{"n_layer": 12, "d_model": 640, "n_head": 5, "n_kv_head": 5, "head_dim": 128, "d_mlp": 1920, "vocab_size": 16384, "activation": "squared_relu", "norm": "rmsnorm", "norm_place": "pre", "norm_eps": 1e-05, "positions": "rope", "rope_base": 1000000.0, "rope_fraction": 1.0, "qk_norm": true, "attn_scale": 0.114, "bias": "none", "tie_embeddings": false, "parallel_block": false, "extras": ["capped logits"], "init": "uniform", "init_std_qkv": 0.0173, "init_std_o": 0.0, "init_std_up": 0.0173, "init_std_down": 0.0, "optimizer": "adamw", "lr": 0.00108, "lr_mult_up": 1.05, "beta1": 0.9, "beta2": 0.95, "lr_head": 0.00594, "warmup_steps": 369, "schedule": "wsd", "decay_fraction": 1.0, "decay_shape": "linear", "final_lr_fraction": 0.0, "batch_tokens": 131072, "seq_len": 2048, "doc_mask": true, "train_tokens": 477100000, "steps": 3640, "dataset": "wikipedia_en"}
Each number is 50 + 10 x the weight over its row's rms, rounded and kept within 0 to 99. Layers, rows and columns count from 0. The size before them is the row's rms in percent of the matrix's.

# up: layer 4 MLP up, 1920x640, rms 0.0337, rows 361-382, columns 0-159
# down: layer 4 MLP down (transposed), 1920x640, rms 0.0263, rows 361-381, columns 0-159
up361 095:52 48 51 53 43 51 51 69 37 45 56 67 49 40 51 49 52 49 63 53 53 51 54 64 56 35 58 74 46 27 51 57 51 52 53 50 46 68 54 68 46 55 57 37 72 43 55 49 38 55 40 63 40 50 48 60 49 48 62 44 27 54 57 41 40 70 46 35 56 65 42 46 68 59 39 49 43 20 55 40 41 48 54 55 49 52 82 55 69 41 48 46 55 58 36 53 55 54 49 51 29 42 40 52 48 63 43 47 63 47 55 41 69 40 27 61 53 58 46 43 53 36 47 60 58 47 58 34 44 47 44 43 47 44 60 63 47 42 60 80 41 46 36 51 46 54 61 63 56 72 29 53 37 52 52 75 50 46 53 69
down361 098:39 46 65 67 54 45 57 40 58 51 50 32 40 60 50 52 39 48 59 45 53 52 46 52 57 72 55 64 60 51 51 41 66 42 41 58 38 61 61 45 51 46 43 49 71 38 49 48 59 51 40 63 65 67 50 50 28 51 42 42 68 57 64 44 49 49 49 53 53 55 43 45 48 57 41 55 32 37 56 54 54 70 46 52 56 42 57 58 40 60 47 66 62 46 49 53 54 61 49 61 43 62 55 46 50 28 34 59 52 50 31 48 57 47 22 54 61 53 52 52 51 57 52 45 48 41 36 43 64 44 42 68 42 62 60 46 49 51 49 65 53 63 52 52 54 41 47 46 49 58 51 45 62 41 47 76 48 43 37 58
up362 101:41 43 49 52 49 57 34 56 41 41 57 61 46 59 47 48 52 52 54 64 45 62 44 32 44 44 54 46 41 47 28 48 54 41 63 20 61 35 38 58 44 37 56 62 38 38 53 45 33 60 42 79 46 45 51 30 48 21 49 33 42 55 29 50 50 46 56 51 39 50 39 43 50 54 39 51 60 45 55 62 53 36 56 39 61 51 39 50 61 48 46 39 55 47 34 42 54 64 59 70 53 54 53 63 62 62 64 56 36 53 55 61 36 35 61 42 33 46 32 44 47 44 60 39 37 39 61 56 49 41 53 35 53 47 53 74 49 38 55 48 36 41 35 47 66 51 52 32 40 57 24 55 62 47 55 45 64 31 52 48
down362 106:55 54 59 41 56 33 39 49 50 60 67 52 30 56 40 41 55 64 42 52 51 46 45 41 57 53 48 63 41 71 48 56 53 53 45 48 60 56 49 45 56 52 57 51 48 47 67 59 54 44 52 60 48 32 57 40 67 55 49 61 49 53 51 36 36 65 54 44 42 51 51 51 53 53 42 70 51 52 49 47 59 59 48 64 36 40 47 59 44 71 43 49 56 62 53 46 32 41 41 50 35 47 43 57 63 40 58 72 40 58 51 56 43 38 54 36 57 53 40 56 50 37 54 68 46 52 36 49 52 59 56 47 60 66 43 50 46 42 53 64 31 64 33 52 53 55 43 53 62 54 51 52 55 42 65 67 59 49 53 57
up363 095:45 59 52 54 47 51 56 56 51 49 47 45 42 76 48 43 70 51 51 47 63 36 54 34 48 53 56 27 54 67 63 51 49 56 50 39 47 48 43 46 43 50 45 35 59 49 58 53 55 56 55 54 49 56 67 31 60 58 64 56 62 35 56 48 52 63 68 41 38 56 47 69 38 47 52 44 63 34 43 44 66 51 33 67 48 61 67 60 49 47 39 60 52 50 73 24 66 42 41 50 52 46 50 42 52 61 64 34 39 45 38 41 34 33 53 41 43 63 44 35 44 50 31 55 35 54 49 47 59 48 59 25 51 31 47 44 43 39 49 48 47 51 71 64 55 61 52 34 43 65 50 49 44 48 53 52 53 52 49 53
down363 096:41 60 32 51 84 48 43 58 51 52 48 32 33 64 47 47 35 41 60 40 62 49 31 54 48 35 40 57 49 51 38 61 51 48 49 70 50 42 39 58 42 35 59 39 41 54 30 63 34 49 35 57 66 46 49 50 40 58 50 57 37 47 43 62 37 44 37 57 56 55 30 48 43 54 47 19 53 62 51 63 49 51 47 46 61 30 47 36 50 54 41 45 74 44 45 60 59 48 44 45 77 34 29 42 46 47 50 69 57 61 47 53 44 54 45 42 41 51 44 52 61 38 64 50 45 54 45 56 38 44 49 49 39 43 49 55 36 57 39 40 41 52 45 42 37 57 54 58 44 58 51 45 53 49 51 59 56 51 74 50
up364 107:49 48 41 56 59 70 49 61 57 51 61 45 38 55 27 54 63 44 41 46 70 29 59 31 63 42 45 44 45 50 52 48 77 48 51 61 64 40 50 42 44 44 32 51 66 61 61 42 49 40 60 54 51 60 63 39 55 54 51 57 48 44 51 47 63 58 51 56 54 55 39 42 48 52 46 54 59 57 34 56 31 55 63 65 52 51 51 52 48 51 63 69 49 43 40 61 63 55 65 72 57 38 48 42 54 64 50 58 52 75 62 48 53 58 59 61 67 46 38 55 45 29 45 70 61 43 40 30 52 61 55 47 49 31 48 46 47 49 32 52 47 41 39 40 44 45 57 46 52 59 59 42 70 59 60 57 65 42 48 42
down364 111:61 47 50 53 43 47 40 40 65 66 52 48 46 59 49 38 51 55 54 53 67 51 42 40 42 48 54 34 58 56 47 60 53 56 64 57 37 43 39 56 46 53 45 47 50 54 52 60 35 47 63 49 66 52 56 59 44 83 66 48 51 28 38 48 56 62 63 43 37 51 53 43 52 62 57 38 51 35 48 58 41 51 46 51 47 40 38 38 55 56 43 44 52 58 39 53 69 60 49 58 48 52 48 58 50 33 46 54 55 44 57 61 47 56 49 46 49 64 56 40 38 42 35 49 56 38 48 59 48 57 78 53 47 67 43 48 28 66 39 54 60 38 51 64 41 56 55 32 46 49 72 36 46 66 40 64 47 50 60 49
up365 103:36 49 48 40 36 65 45 35 51 50 62 53 70 68 58 47 74 56 53 44 69 52 53 39 62 55 38 53 46 43 58 39 46 68 42 54 62 48 59 65 65 50 48 68 58 46 56 42 39 50 48 47 55 45 46 36 46 57 73 27 51 50 34 50 59 54 42 50 55 43 49 56 54 28 40 54 59 58 51 41 45 47 54 48 50 59 65 34 59 63 80 52 75 48 67 51 63 67 55 44 41 39 59 49 65 61 53 69 44 59 55 54 72 48 71 41 46 59 60 64 33 41 39 57 42 47 48 42 61 34 43 56 38 61 35 32 30 49 47 51 61 43 39 23 35 57 53 30 42 57 65 75 61 45 62 50 56 46 49 66
down365 103:50 42 62 38 40 50 54 55 61 47 49 47 35 56 38 46 47 35 65 48 30 51 54 47 47 66 54 46 38 48 39 54 54 62 55 54 62 54 56 49 49 39 67 51 36 56 60 50 58 58 54 37 39 28 62 46 47 37 56 68 70 57 45 42 53 50 55 49 35 37 54 46 59 61 50 45 50 42 68 52 53 51 56 40 42 39 51 43 59 38 49 45 66 47 50 55 50 41 44 33 47 54 54 49 38 40 54 56 58 59 51 40 61 61 36 50 54 73 70 36 36 49 50 33 39 36 54 33 39 48 49 50 64 53 51 64 68 60 50 58 49 49 52 38 55 45 63 45 47 49 59 52 70 46 40 49 40 52 56 45
up366 092:56 48 63 82 41 76 51 68 40 48 58 61 40 39 51 46 44 57 49 56 58 38 42 40 46 38 53 58 43 40 43 68 54 58 52 62 55 44 40 53 47 32 49 62 60 53 57 41 29 66 52 56 54 64 55 52 44 42 66 40 40 53 54 22 52 43 35 38 55 50 60 43 48 55 49 42 54 46 35 65 60 47 47 43 42 60 59 70 53 39 63 36 59 62 51 56 45 42 48 60 54 45 43 72 39 51 54 58 50 48 38 37 59 58 48 57 47 38 47 60 68 44 31 47 71 56 53 40 57 40 41 58 46 56 47 45 44 51 62 65 52 53 45 45 35 70 54 59 46 58 40 56 67 64 57 37 60 38 43 39
down366 096:58 47 75 55 50 48 54 54 50 59 53 53 49 46 58 39 62 51 47 40 26 59 53 46 42 52 38 60 50 59 47 45 52 64 41 72 47 56 68 74 47 33 44 34 59 34 60 48 49 51 48 62 41 44 46 38 42 60 59 50 38 51 45 47 63 52 41 55 40 42 53 38 41 48 53 40 34 39 33 57 46 47 53 62 34 50 54 47 48 64 50 47 34 51 43 53 42 63 42 45 63 60 32 49 53 48 68 39 45 54 33 38 52 57 52 50 53 60 58 53 64 45 60 38 50 48 49 54 55 44 51 59 49 50 41 24 45 48 49 46 32 65 51 40 41 30 60 44 52 45 57 35 56 38 55 39 48 65 44 71
up367 100:41 54 39 46 21 59 36 55 62 44 44 66 35 47 40 42 56 50 51 57 56 45 62 54 34 38 37 43 40 52 52 46 54 56 52 66 50 50 55 46 38 32 39 50 46 54 47 54 60 63 46 48 39 46 64 60 42 31 53 47 64 51 52 28 46 36 37 36 48 42 51 49 40 56 38 45 47 51 54 49 40 52 52 68 59 42 63 60 42 41 46 44 64 53 63 61 59 72 49 60 44 47 47 34 36 53 53 45 47 53 59 51 31 49 54 52 53 42 50 36 43 56 43 48 38 50 71 59 70 34 61 66 59 48 37 61 29 59 46 49 45 47 65 34 38 58 61 67 59 57 24 37 44 61 44 52 46 42 57 59
down367 092:54 65 59 57 68 57 68 49 55 59 53 54 47 50 52 32 51 60 48 23 50 51 59 51 64 66 46 70 60 42 38 43 53 59 57 39 51 44 59 69 51 43 46 39 42 45 49 50 58 38 38 44 47 41 49 61 35 58 45 49 54 49 59 50 56 45 54 39 50 46 50 39 44 54 78 55 54 49 63 61 32 40 43 36 52 60 55 38 53 48 56 48 29 47 50 51 38 42 35 46 57 63 61 63 55 39 47 41 53 59 38 56 52 68 55 41 48 63 66 70 53 64 55 42 61 55 32 56 49 57 59 39 50 43 57 48 55 44 49 71 52 65 52 43 53 52 46 33 41 51 58 57 51 36 67 34 52 50 47 48
up368 101:49 49 44 42 52 58 49 47 62 57 58 50 41 44 45 63 50 41 58 59 69 61 39 58 48 37 43 59 57 56 51 40 44 73 42 35 39 52 44 46 43 49 50 60 58 47 59 44 42 55 57 65 52 37 54 51 52 40 64 49 55 46 47 39 39 51 54 57 50 58 42 57 48 57 49 38 40 59 36 60 41 49 37 54 58 52 59 42 76 57 39 53 52 62 35 52 63 52 71 35 49 50 71 51 48 36 60 64 42 58 69 76 40 53 41 35 49 44 49 50 62 67 57 33 42 40 44 39 55 56 62 52 37 58 58 55 39 36 44 53 54 56 42 40 38 54 35 53 53 40 56 49 69 58 70 53 53 41 43 62
down368 106:56 65 58 41 44 62 50 57 45 48 44 52 39 59 31 49 48 59 39 46 30 35 56 47 62 45 42 53 58 43 58 58 27 67 57 39 59 40 32 60 51 66 57 44 47 67 56 59 47 53 51 55 51 52 51 42 63 45 61 63 54 48 51 49 59 53 70 41 71 46 61 56 68 52 42 53 64 44 50 53 38 52 40 41 46 47 48 37 52 35 39 45 46 46 55 46 51 57 60 48 36 55 57 44 41 53 49 65 55 47 48 54 60 40 62 47 39 22 56 47 31 44 62 32 54 59 65 31 36 57 50 56 53 56 44 51 45 41 57 48 56 53 62 37 66 45 57 27 41 36 51 45 41 42 34 65 58 71 31 30
up369 096:50 57 31 50 46 64 39 67 46 51 38 41 51 58 46 46 39 63 62 50 31 54 57 57 54 52 57 46 46 61 70 44 55 56 46 34 34 50 48 47 31 35 54 51 62 40 54 65 58 55 56 59 60 42 49 31 53 42 66 59 44 37 41 46 39 56 51 45 43 37 64 47 36 47 35 45 58 40 46 56 63 55 50 48 43 48 43 51 52 54 46 33 49 65 53 51 65 42 45 54 30 47 49 44 62 53 57 61 43 43 69 51 53 38 58 38 63 49 38 57 30 53 32 38 39 72 63 42 52 54 54 42 52 40 43 54 63 54 50 41 48 43 44 40 49 43 48 38 49 41 33 73 34 48 58 58 53 48 52 52
down369 088:51 55 39 57 41 57 52 35 47 39 61 65 48 45 55 44 46 39 55 44 28 43 55 44 40 49 64 77 50 45 44 48 48 57 45 49 55 48 38 54 41 44 54 70 44 53 43 38 52 54 46 40 65 56 53 36 38 52 41 55 24 52 59 44 44 48 54 61 56 43 48 57 51 60 61 45 48 48 42 42 55 34 36 60 60 65 51 42 51 38 46 40 47 47 51 67 55 40 62 57 70 49 60 56 52 56 50 56 47 66 49 46 54 56 58 67 49 46 56 34 57 55 54 39 44 40 47 42 47 53 59 69 43 64 60 80 65 58 30 57 61 57 62 52 49 62 52 38 53 45 47 38 69 52 59 60 71 32 70 54
up370 100:42 53 54 52 67 59 42 39 50 68 51 62 45 46 37 73 63 58 61 61 55 40 38 42 47 58 52 51 42 47 54 40 39 59 46 25 42 53 43 50 55 47 43 62 44 41 31 57 41 65 50 59 24 48 52 50 47 29 33 40 49 48 56 44 31 73 36 72 52 56 58 41 44 63 59 49 50 36 59 52 46 42 38 62 45 54 52 63 60 48 63 45 52 52 45 39 53 63 43 59 64 45 46 35 51 51 66 45 58 67 60 48 57 35 53 26 50 33 52 49 42 46 49 46 59 55 56 48 65 46 42 52 48 35 49 57 37 59 55 50 48 29 33 49 49 68 47 58 59 44 42 60 44 60 45 55 53 45 60 49
down370 099:65 58 39 68 48 46 41 60 54 55 42 42 48 45 53 59 67 37 53 53 42 62 49 65 53 54 45 53 41 43 54 39 37 54 51 28 62 62 43 47 58 47 66 39 44 50 43 40 42 65 34 62 59 60 24 74 47 62 60 50 58 36 52 61 44 54 44 54 48 48 42 54 51 41 47 55 42 75 53 43 47 48 64 66 43 49 33 50 45 53 53 43 35 44 52 55 34 37 52 47 45 48 54 59 60 51 48 59 46 62 46 56 55 44 55 71 65 65 58 62 51 48 43 30 48 54 57 35 62 52 43 60 50 51 55 44 59 51 48 45 44 52 42 22 45 33 50 39 55 49 47 41 48 39 29 64 49 48 54 55
up371 105:51 54 52 45 56 54 53 39 52 56 55 43 52 43 48 44 53 53 64 40 66 58 58 39 49 50 56 46 34 73 39 72 41 45 61 37 53 49 54 43 57 51 50 45 48 28 49 55 55 35 42 53 41 47 48 52 59 40 47 60 40 49 55 35 64 41 53 45 46 61 39 31 45 63 61 37 61 52 48 62 65 35 42 50 55 43 48 50 38 51 45 50 43 50 48 46 49 47 46 47 47 47 66 46 39 54 48 62 45 35 53 52 41 42 59 36 46 55 53 64 35 44 55 58 47 57 46 58 53 42 38 38 39 26 63 66 36 56 49 63 60 42 56 44 52 45 44 36 33 63 36 67 56 46 52 62 65 38 39 50
down371 106:54 42 63 53 60 50 54 46 46 39 37 41 50 48 61 37 42 69 68 31 43 40 44 53 37 37 60 36 56 42 41 39 35 44 47 52 52 36 61 40 54 50 44 50 52 56 51 59 38 57 51 47 46 37 51 43 49 59 40 59 55 64 52 72 52 36 55 48 28 28 54 54 40 40 59 59 71 41 53 41 68 58 43 44 41 38 50 53 52 48 39 70 57 41 62 51 53 46 59 38 39 46 55 35 57 53 53 65 53 55 58 49 30 66 43 51 57 42 45 55 38 42 58 63 46 28 61 58 39 59 46 56 40 51 30 63 37 42 39 52 57 55 55 28 46 49 47 63 58 52 32 41 54 52 59 69 55 49 53 52
up372 105:43 57 40 46 57 38 44 56 48 69 61 56 23 45 42 59 43 57 63 50 33 59 27 49 50 50 43 43 47 56 57 39 46 49 59 46 62 55 53 64 54 29 41 49 59 57 49 36 63 41 46 44 55 42 60 57 50 24 55 72 62 44 70 54 32 24 49 52 43 45 39 45 54 41 61 32 55 63 34 58 63 55 47 59 50 43 72 61 61 47 66 32 48 58 46 61 59 62 47 40 51 53 41 48 39 49 40 60 73 46 46 36 49 34 49 57 46 37 43 44 51 45 45 58 52 53 57 52 46 47 57 63 30 48 60 72 35 55 40 43 52 43 47 36 50 75 64 53 51 57 58 48 66 64 60 62 54 46 63 60
down372 105:46 46 47 34 53 31 52 40 58 33 51 55 59 50 34 52 30 53 56 62 57 36 59 41 68 56 59 47 20 57 42 47 45 44 58 32 57 31 50 37 66 51 58 48 51 59 40 37 45 56 54 62 41 51 35 58 36 37 53 66 49 31 44 45 48 61 66 60 55 78 53 54 46 52 45 46 50 59 31 30 78 22 43 51 43 57 53 55 49 52 67 22 41 44 51 51 41 59 59 46 41 60 40 55 34 48 57 51 57 55 51 64 38 46 25 44 35 61 20 61 55 25 47 45 50 42 55 38 50 54 46 77 57 58 33 52 64 47 62 50 58 45 51 36 58 48 50 66 60 50 43 53 63 52 41 64 48 46 59 45
up373 100:43 55 30 53 60 74 44 42 59 54 42 49 41 49 50 56 53 53 39 37 57 36 33 54 66 40 66 46 44 62 36 70 60 33 45 52 60 37 31 51 53 57 50 51 46 40 52 44 53 57 46 49 48 40 68 50 30 50 49 53 46 56 62 45 56 52 48 49 51 44 63 47 48 58 39 57 67 37 48 44 46 47 46 47 49 46 50 44 65 52 50 49 37 31 47 47 52 48 57 59 65 35 43 61 49 50 51 62 56 61 47 47 43 46 37 48 41 51 45 46 49 52 59 67 51 48 62 48 60 37 46 53 46 30 49 50 67 61 48 69 58 44 45 43 35 49 49 62 42 48 41 71 47 54 55 51 55 46 34 53
down373 100:35 34 68 52 50 48 45 61 60 78 36 50 38 32 73 31 42 31 47 66 39 67 59 52 57 56 42 52 59 53 50 40 42 38 69 45 48 58 63 43 43 48 47 40 60 60 38 43 57 52 47 60 40 54 57 39 51 48 51 42 54 55 44 47 54 37 59 45 50 45 31 60 45 56 64 77 37 55 49 45 54 61 52 56 41 45 60 49 40 45 51 50 33 58 42 32 46 63 50 42 42 63 40 44 52 50 42 39 55 54 40 28 53 72 45 48 61 54 54 55 50 30 66 37 41 49 41 72 51 49 56 59 37 58 53 54 39 62 39 52 54 53 31 50 66 45 55 48 47 58 63 47 33 64 41 57 38 51 33 62
up374 102:60 46 47 49 45 72 43 69 54 41 48 73 50 53 39 61 42 51 69 62 66 46 51 51 48 42 46 28 40 51 63 47 58 60 46 64 48 67 45 50 65 25 31 46 34 52 52 41 38 45 48 60 55 47 45 61 57 46 41 61 53 69 60 52 51 51 44 56 44 38 48 59 37 46 29 70 50 41 41 67 46 50 41 55 47 40 64 56 55 46 66 58 45 60 46 42 73 41 49 61 54 52 42 47 56 50 46 55 62 65 40 61 55 64 51 49 48 53 49 55 52 54 29 54 37 41 52 60 53 59 49 64 42 57 66 54 45 55 46 44 77 51 61 43 52 56 50 40 63 75 46 55 53 47 52 22 48 43 54 54
down374 097:43 53 66 51 38 41 56 40 62 54 40 52 51 49 50 45 25 49 51 46 60 56 57 42 59 50 59 68 46 53 51 58 54 51 53 70 46 67 66 46 58 66 75 46 38 55 57 67 54 54 51 56 51 32 25 67 42 32 51 84 56 58 56 39 54 53 57 62 48 60 59 38 54 34 58 70 41 43 54 70 62 58 54 55 43 50 61 59 70 66 36 54 36 50 56 50 56 63 36 33 59 62 47 47 48 53 46 54 50 59 53 53 54 42 34 56 69 50 55 48 51 59 47 53 52 47 55 30 56 44 51 35 36 34 40 38 55 41 47 53 48 45 51 43 48 59 37 47 35 52 59 47 53 71 56 65 63 55 55 51
up375 103:52 57 55 35 49 50 58 54 49 57 55 60 51 58 36 42 53 66 60 46 55 32 49 55 40 38 52 55 33 49 52 40 38 50 40 63 52 19 44 45 69 57 52 44 47 40 46 64 56 44 51 57 45 53 63 55 56 45 56 48 46 50 34 51 47 27 35 32 49 58 47 45 41 60 34 56 54 55 51 30 62 41 26 59 36 50 51 70 63 45 45 36 47 52 72 64 49 25 38 43 42 49 46 52 37 59 44 49 32 42 26 58 69 53 40 34 54 32 30 47 50 52 53 54 57 46 51 49 36 45 42 43 34 52 53 38 39 29 58 46 39 41 43 60 46 60 66 62 42 33 41 54 29 76 59 41 50 39 64 59
down375 106:61 44 38 50 60 57 43 47 61 35 46 67 46 63 66 61 45 47 47 37 56 67 54 65 46 67 54 71 47 56 45 38 38 57 39 46 51 45 68 32 46 58 57 59 36 55 45 43 50 48 41 55 41 45 48 49 25 47 56 38 55 72 41 60 48 47 49 54 63 37 50 60 54 58 59 40 39 32 51 34 59 28 69 61 36 51 42 60 34 50 51 38 64 50 51 44 51 60 53 43 47 65 51 51 51 44 42 55 57 49 60 46 44 33 66 63 39 44 46 48 46 47 64 31 53 55 46 56 47 56 57 45 45 60 39 55 47 60 52 45 57 27 36 36 60 49 56 62 40 37 48 54 35 47 38 57 50 50 54 33
up376 092:60 44 56 47 47 57 55 51 49 55 53 60 45 55 60 34 65 67 56 51 48 66 43 45 61 48 69 61 58 61 60 48 41 46 49 41 30 49 52 43 44 48 29 63 52 37 49 37 59 37 53 59 57 47 41 57 41 56 65 58 55 58 43 37 45 48 49 37 51 38 57 56 40 70 45 50 56 29 32 56 47 35 55 51 67 45 51 45 35 39 53 37 49 37 38 42 57 40 65 29 45 36 40 62 34 53 65 48 60 49 56 38 61 46 24 55 36 36 45 72 40 39 45 39 63 58 63 64 63 42 65 37 08 49 48 46 33 49 44 64 57 36 57 47 54 56 45 59 57 61 61 56 54 59 58 58 76 39 40 43
down376 088:57 65 43 78 58 45 55 55 17 42 28 48 62 49 44 57 45 41 37 53 55 30 41 55 44 51 45 48 45 54 62 71 40 47 46 66 50 54 23 45 68 48 53 48 64 44 53 44 46 49 66 46 35 37 57 32 43 31 34 50 58 66 46 53 49 55 81 46 54 39 42 64 60 57 62 52 46 54 60 49 49 40 36 45 30 48 54 55 49 73 52 52 41 61 59 55 36 54 50 51 63 58 40 38 51 62 51 59 63 41 57 60 43 57 59 73 54 52 37 61 48 54 56 48 42 23 48 45 39 58 59 71 42 61 39 60 61 46 40 54 58 53 48 67 37 34 34 38 47 63 53 53 55 48 47 53 37 50 57 59
up377 094:46 65 51 47 52 33 62 48 52 48 45 81 45 55 37 63 46 53 58 60 56 41 35 64 51 40 29 69 46 33 52 59 65 54 48 54 31 42 43 31 62 47 48 57 36 59 48 51 59 43 68 52 46 61 46 41 62 45 56 51 50 58 56 61 65 40 42 72 47 45 30 63 38 50 53 63 55 48 39 58 49 54 45 49 66 66 53 38 53 62 39 40 53 58 49 53 54 51 58 53 45 48 60 68 63 51 59 52 37 55 45 39 45 41 42 51 46 56 54 51 58 52 32 39 53 55 48 55 34 50 54 46 40 61 31 53 36 63 50 49 55 40 43 54 49 49 63 37 42 35 44 27 44 43 45 46 57 48 51 53
down377 094:49 47 51 40 59 60 56 35 54 37 59 46 71 43 49 67 49 57 46 56 43 48 50 60 52 61 64 33 52 64 56 63 50 45 52 34 49 47 70 38 37 38 41 43 52 42 48 56 57 50 45 52 46 37 61 45 47 45 49 68 57 40 36 62 50 46 49 63 46 49 66 63 55 31 35 38 49 66 54 62 49 48 53 63 49 49 46 59 56 56 49 59 48 51 63 50 62 58 63 38 45 51 31 42 70 46 67 60 35 52 45 51 49 45 44 57 46 31 61 42 54 43 47 64 40 44 44 56 48 53 62 43 50 43 55 50 52 45 34 43 35 48 41 35 57 48 29 40 57 32 69 49 32 40 63 48 38 48 50 65
up378 108:25 39 40 61 51 53 52 40 45 58 66 39 59 55 41 61 57 77 55 72 44 54 48 23 36 53 48 40 35 54 58 46 59 55 35 46 58 42 56 53 62 38 67 46 66 25 52 62 57 54 63 61 52 54 48 66 53 44 65 36 40 45 45 48 44 55 55 65 44 47 63 32 40 37 52 56 72 50 43 41 51 37 39 49 44 41 44 60 52 33 40 50 56 39 39 65 46 41 45 55 44 46 53 63 65 55 56 53 40 44 29 69 47 44 59 40 72 55 32 53 44 37 52 44 49 75 50 54 44 44 55 58 49 52 61 51 50 65 43 66 44 39 40 52 58 45 57 51 35 41 46 81 41 47 55 49 63 49 57 50
down378 112:49 51 55 52 51 46 53 44 31 50 58 23 59 72 42 50 57 53 45 52 41 56 27 49 42 47 48 50 49 41 39 44 64 44 41 67 62 53 44 58 48 37 58 52 64 57 50 51 64 37 57 52 48 42 46 34 42 52 35 66 57 43 66 44 41 52 52 47 49 43 37 37 45 50 63 57 51 47 42 61 53 36 37 55 63 54 52 49 50 53 39 51 50 48 50 37 39 61 49 37 53 56 50 35 32 61 49 55 40 53 47 44 49 68 53 63 43 51 53 57 61 65 65 49 83 50 53 25 49 34 35 48 49 62 46 41 64 80 47 52 39 44 60 55 52 44 54 42 58 39 42 52 36 38 62 59 50 50 52 50
up379 107:46 52 52 45 62 59 43 63 58 44 43 53 51 48 68 56 55 64 45 50 61 50 47 52 57 54 32 37 50 46 53 45 55 51 55 33 41 57 44 47 40 38 46 39 61 59 40 70 33 46 61 47 56 49 37 51 65 41 79 57 41 46 45 41 40 62 54 56 48 44 53 45 41 47 45 59 53 33 36 57 64 57 47 61 62 57 59 44 39 62 63 43 55 67 51 56 62 35 44 39 30 64 41 69 48 51 45 37 39 49 43 71 39 29 39 45 46 58 62 55 42 55 52 38 45 51 34 52 44 45 46 66 41 37 52 54 68 38 50 65 49 37 78 42 62 63 53 51 57 40 42 37 53 61 50 52 52 46 70 43
down379 105:52 46 45 48 60 67 59 44 31 48 53 55 48 58 54 28 53 43 29 49 51 39 42 40 50 49 61 40 61 50 38 55 58 43 44 44 49 64 48 54 37 60 57 46 47 71 28 43 43 61 57 54 50 65 47 39 48 53 39 52 42 53 48 53 58 43 60 37 35 44 72 44 52 47 41 47 60 53 42 61 58 52 47 54 41 41 42 44 36 30 62 44 60 53 45 47 48 43 51 42 42 51 57 58 49 53 26 43 44 44 45 55 37 48 43 54 28 35 53 54 51 49 45 51 56 55 36 33 43 55 44 35 55 32 64 59 58 36 53 54 32 50 85 52 49 42 47 78 44 49 30 47 65 57 47 56 55 57 35 54
up380 116:48 55 48 40 35 50 56 41 55 63 63 55 39 37 47 46 53 49 54 45 44 49 46 39 55 29 41 38 44 58 39 46 41 49 57 49 45 65 52 39 48 34 61 62 63 30 61 52 27 60 56 54 51 51 47 59 62 46 48 36 42 39 73 38 38 44 25 53 44 46 47 57 54 76 43 63 43 63 34 36 51 38 44 63 62 46 65 46 46 52 46 39 54 56 64 44 55 39 49 27 60 52 36 42 55 57 58 52 43 37 55 42 47 42 60 47 38 48 40 57 52 42 41 65 60 42 61 38 58 44 64 60 33 51 41 58 28 65 46 36 46 41 55 37 47 72 40 37 72 46 53 57 52 46 60 26 56 48 36 50
down380 112:58 55 43 56 69 39 41 38 47 31 53 50 66 47 55 47 43 51 48 62 33 46 59 43 56 53 52 44 58 53 35 56 37 57 64 52 62 43 52 47 39 65 43 61 45 42 47 59 35 50 37 64 46 56 60 60 56 31 44 43 65 20 24 76 53 44 42 63 71 74 47 39 54 56 38 51 52 46 56 69 53 49 33 54 64 57 34 42 45 41 66 28 45 61 44 48 44 37 57 53 56 51 51 59 55 58 57 42 51 68 65 47 40 58 58 53 42 48 62 37 43 39 51 55 55 48 53 65 62 47 57 42 67 45 62 56 62 40 53 39 44 55 33 55 35 48 54 40 57 66 44 41 51 44 38 58 44 42 49 42
up381 106:61 52 55 57 50 56 40 73 53 58 28 59 50 55 45 52 51 58 39 50 54 54 61 80 44 42 34 53 31 30 64 56 55 58 59 57 42 44 30 41 72 51 54 52 50 49 68 45 57 61 66 59 40 47 56 28 61 46 56 62 62 77 45 34 49 47 47 53 40 35 51 46 60 67 68 43 49 42 50 57 49 57 41 65 50 33 52 67 54 56 43 24 94 59 55 46 65 48 45 34 22 49 58 33 56 58 57 48 34 57 42 43 50 43 60 37 49 68 43 34 39 57 31 57 45 47 74 40 43 49 59 49 38 45 45 53 48 60 41 43 48 28 52 55 53 51 56 48 56 42 43 54 49 55 68 47 59 49 65 70
down381 101:56 54 37 56 37 47 53 59 52 41 64 58 63 49 56 51 39 46 45 50 40 58 21 48 39 63 48 48 65 39 47 38 50 62 57 64 65 53 54 45 47 45 48 73 54 34 46 41 40 46 38 52 56 43 59 51 51 20 60 48 54 42 62 47 52 43 46 56 58 41 50 63 49 51 37 70 41 52 59 46 48 66 39 59 43 52 38 55 58 47 60 39 57 40 46 47 44 50 53 57 45 68 60 48 57 48 53 54 54 27 53 60 60 46 47 59 41 45 45 55 62 53 59 48 79 54 39 73 73 50 35 52 42 38 46 52 60 39 54 68 56 48 52 42 45 25 45 62 52 76 79 46 51 60 44 39 49 27 53 55
up382 101:38 54 61 56 39 61 52 42 39 44 43 56 53 60 33 39 48 52 45 61 70 35 37 32 47 47 41 46 38 49 52 29 56 68 35 48 58 55 53 47 50 53 48 57 49 37 63 51 66 53 46 47 31 39 75 57 48 41 53 55 73 40 62 39 37 50 50 63 37 50 35 54 71 49 44 49 63 42 54 40 55 75 52 53 68 41 51 51 64 40 49 43 56 60 37 49 59 45 45 58 57 47 63 45 52 45 42 62 44 61 60 58 56 43 68 49 42 60 33 39 59 51 34 65 43 61 67 36 55 58 51 62 43 38 62 67 56 42 43 23 48 36 61 53 26 46 46 56 57 50 41 50 55 52 51 49 73 50 53 36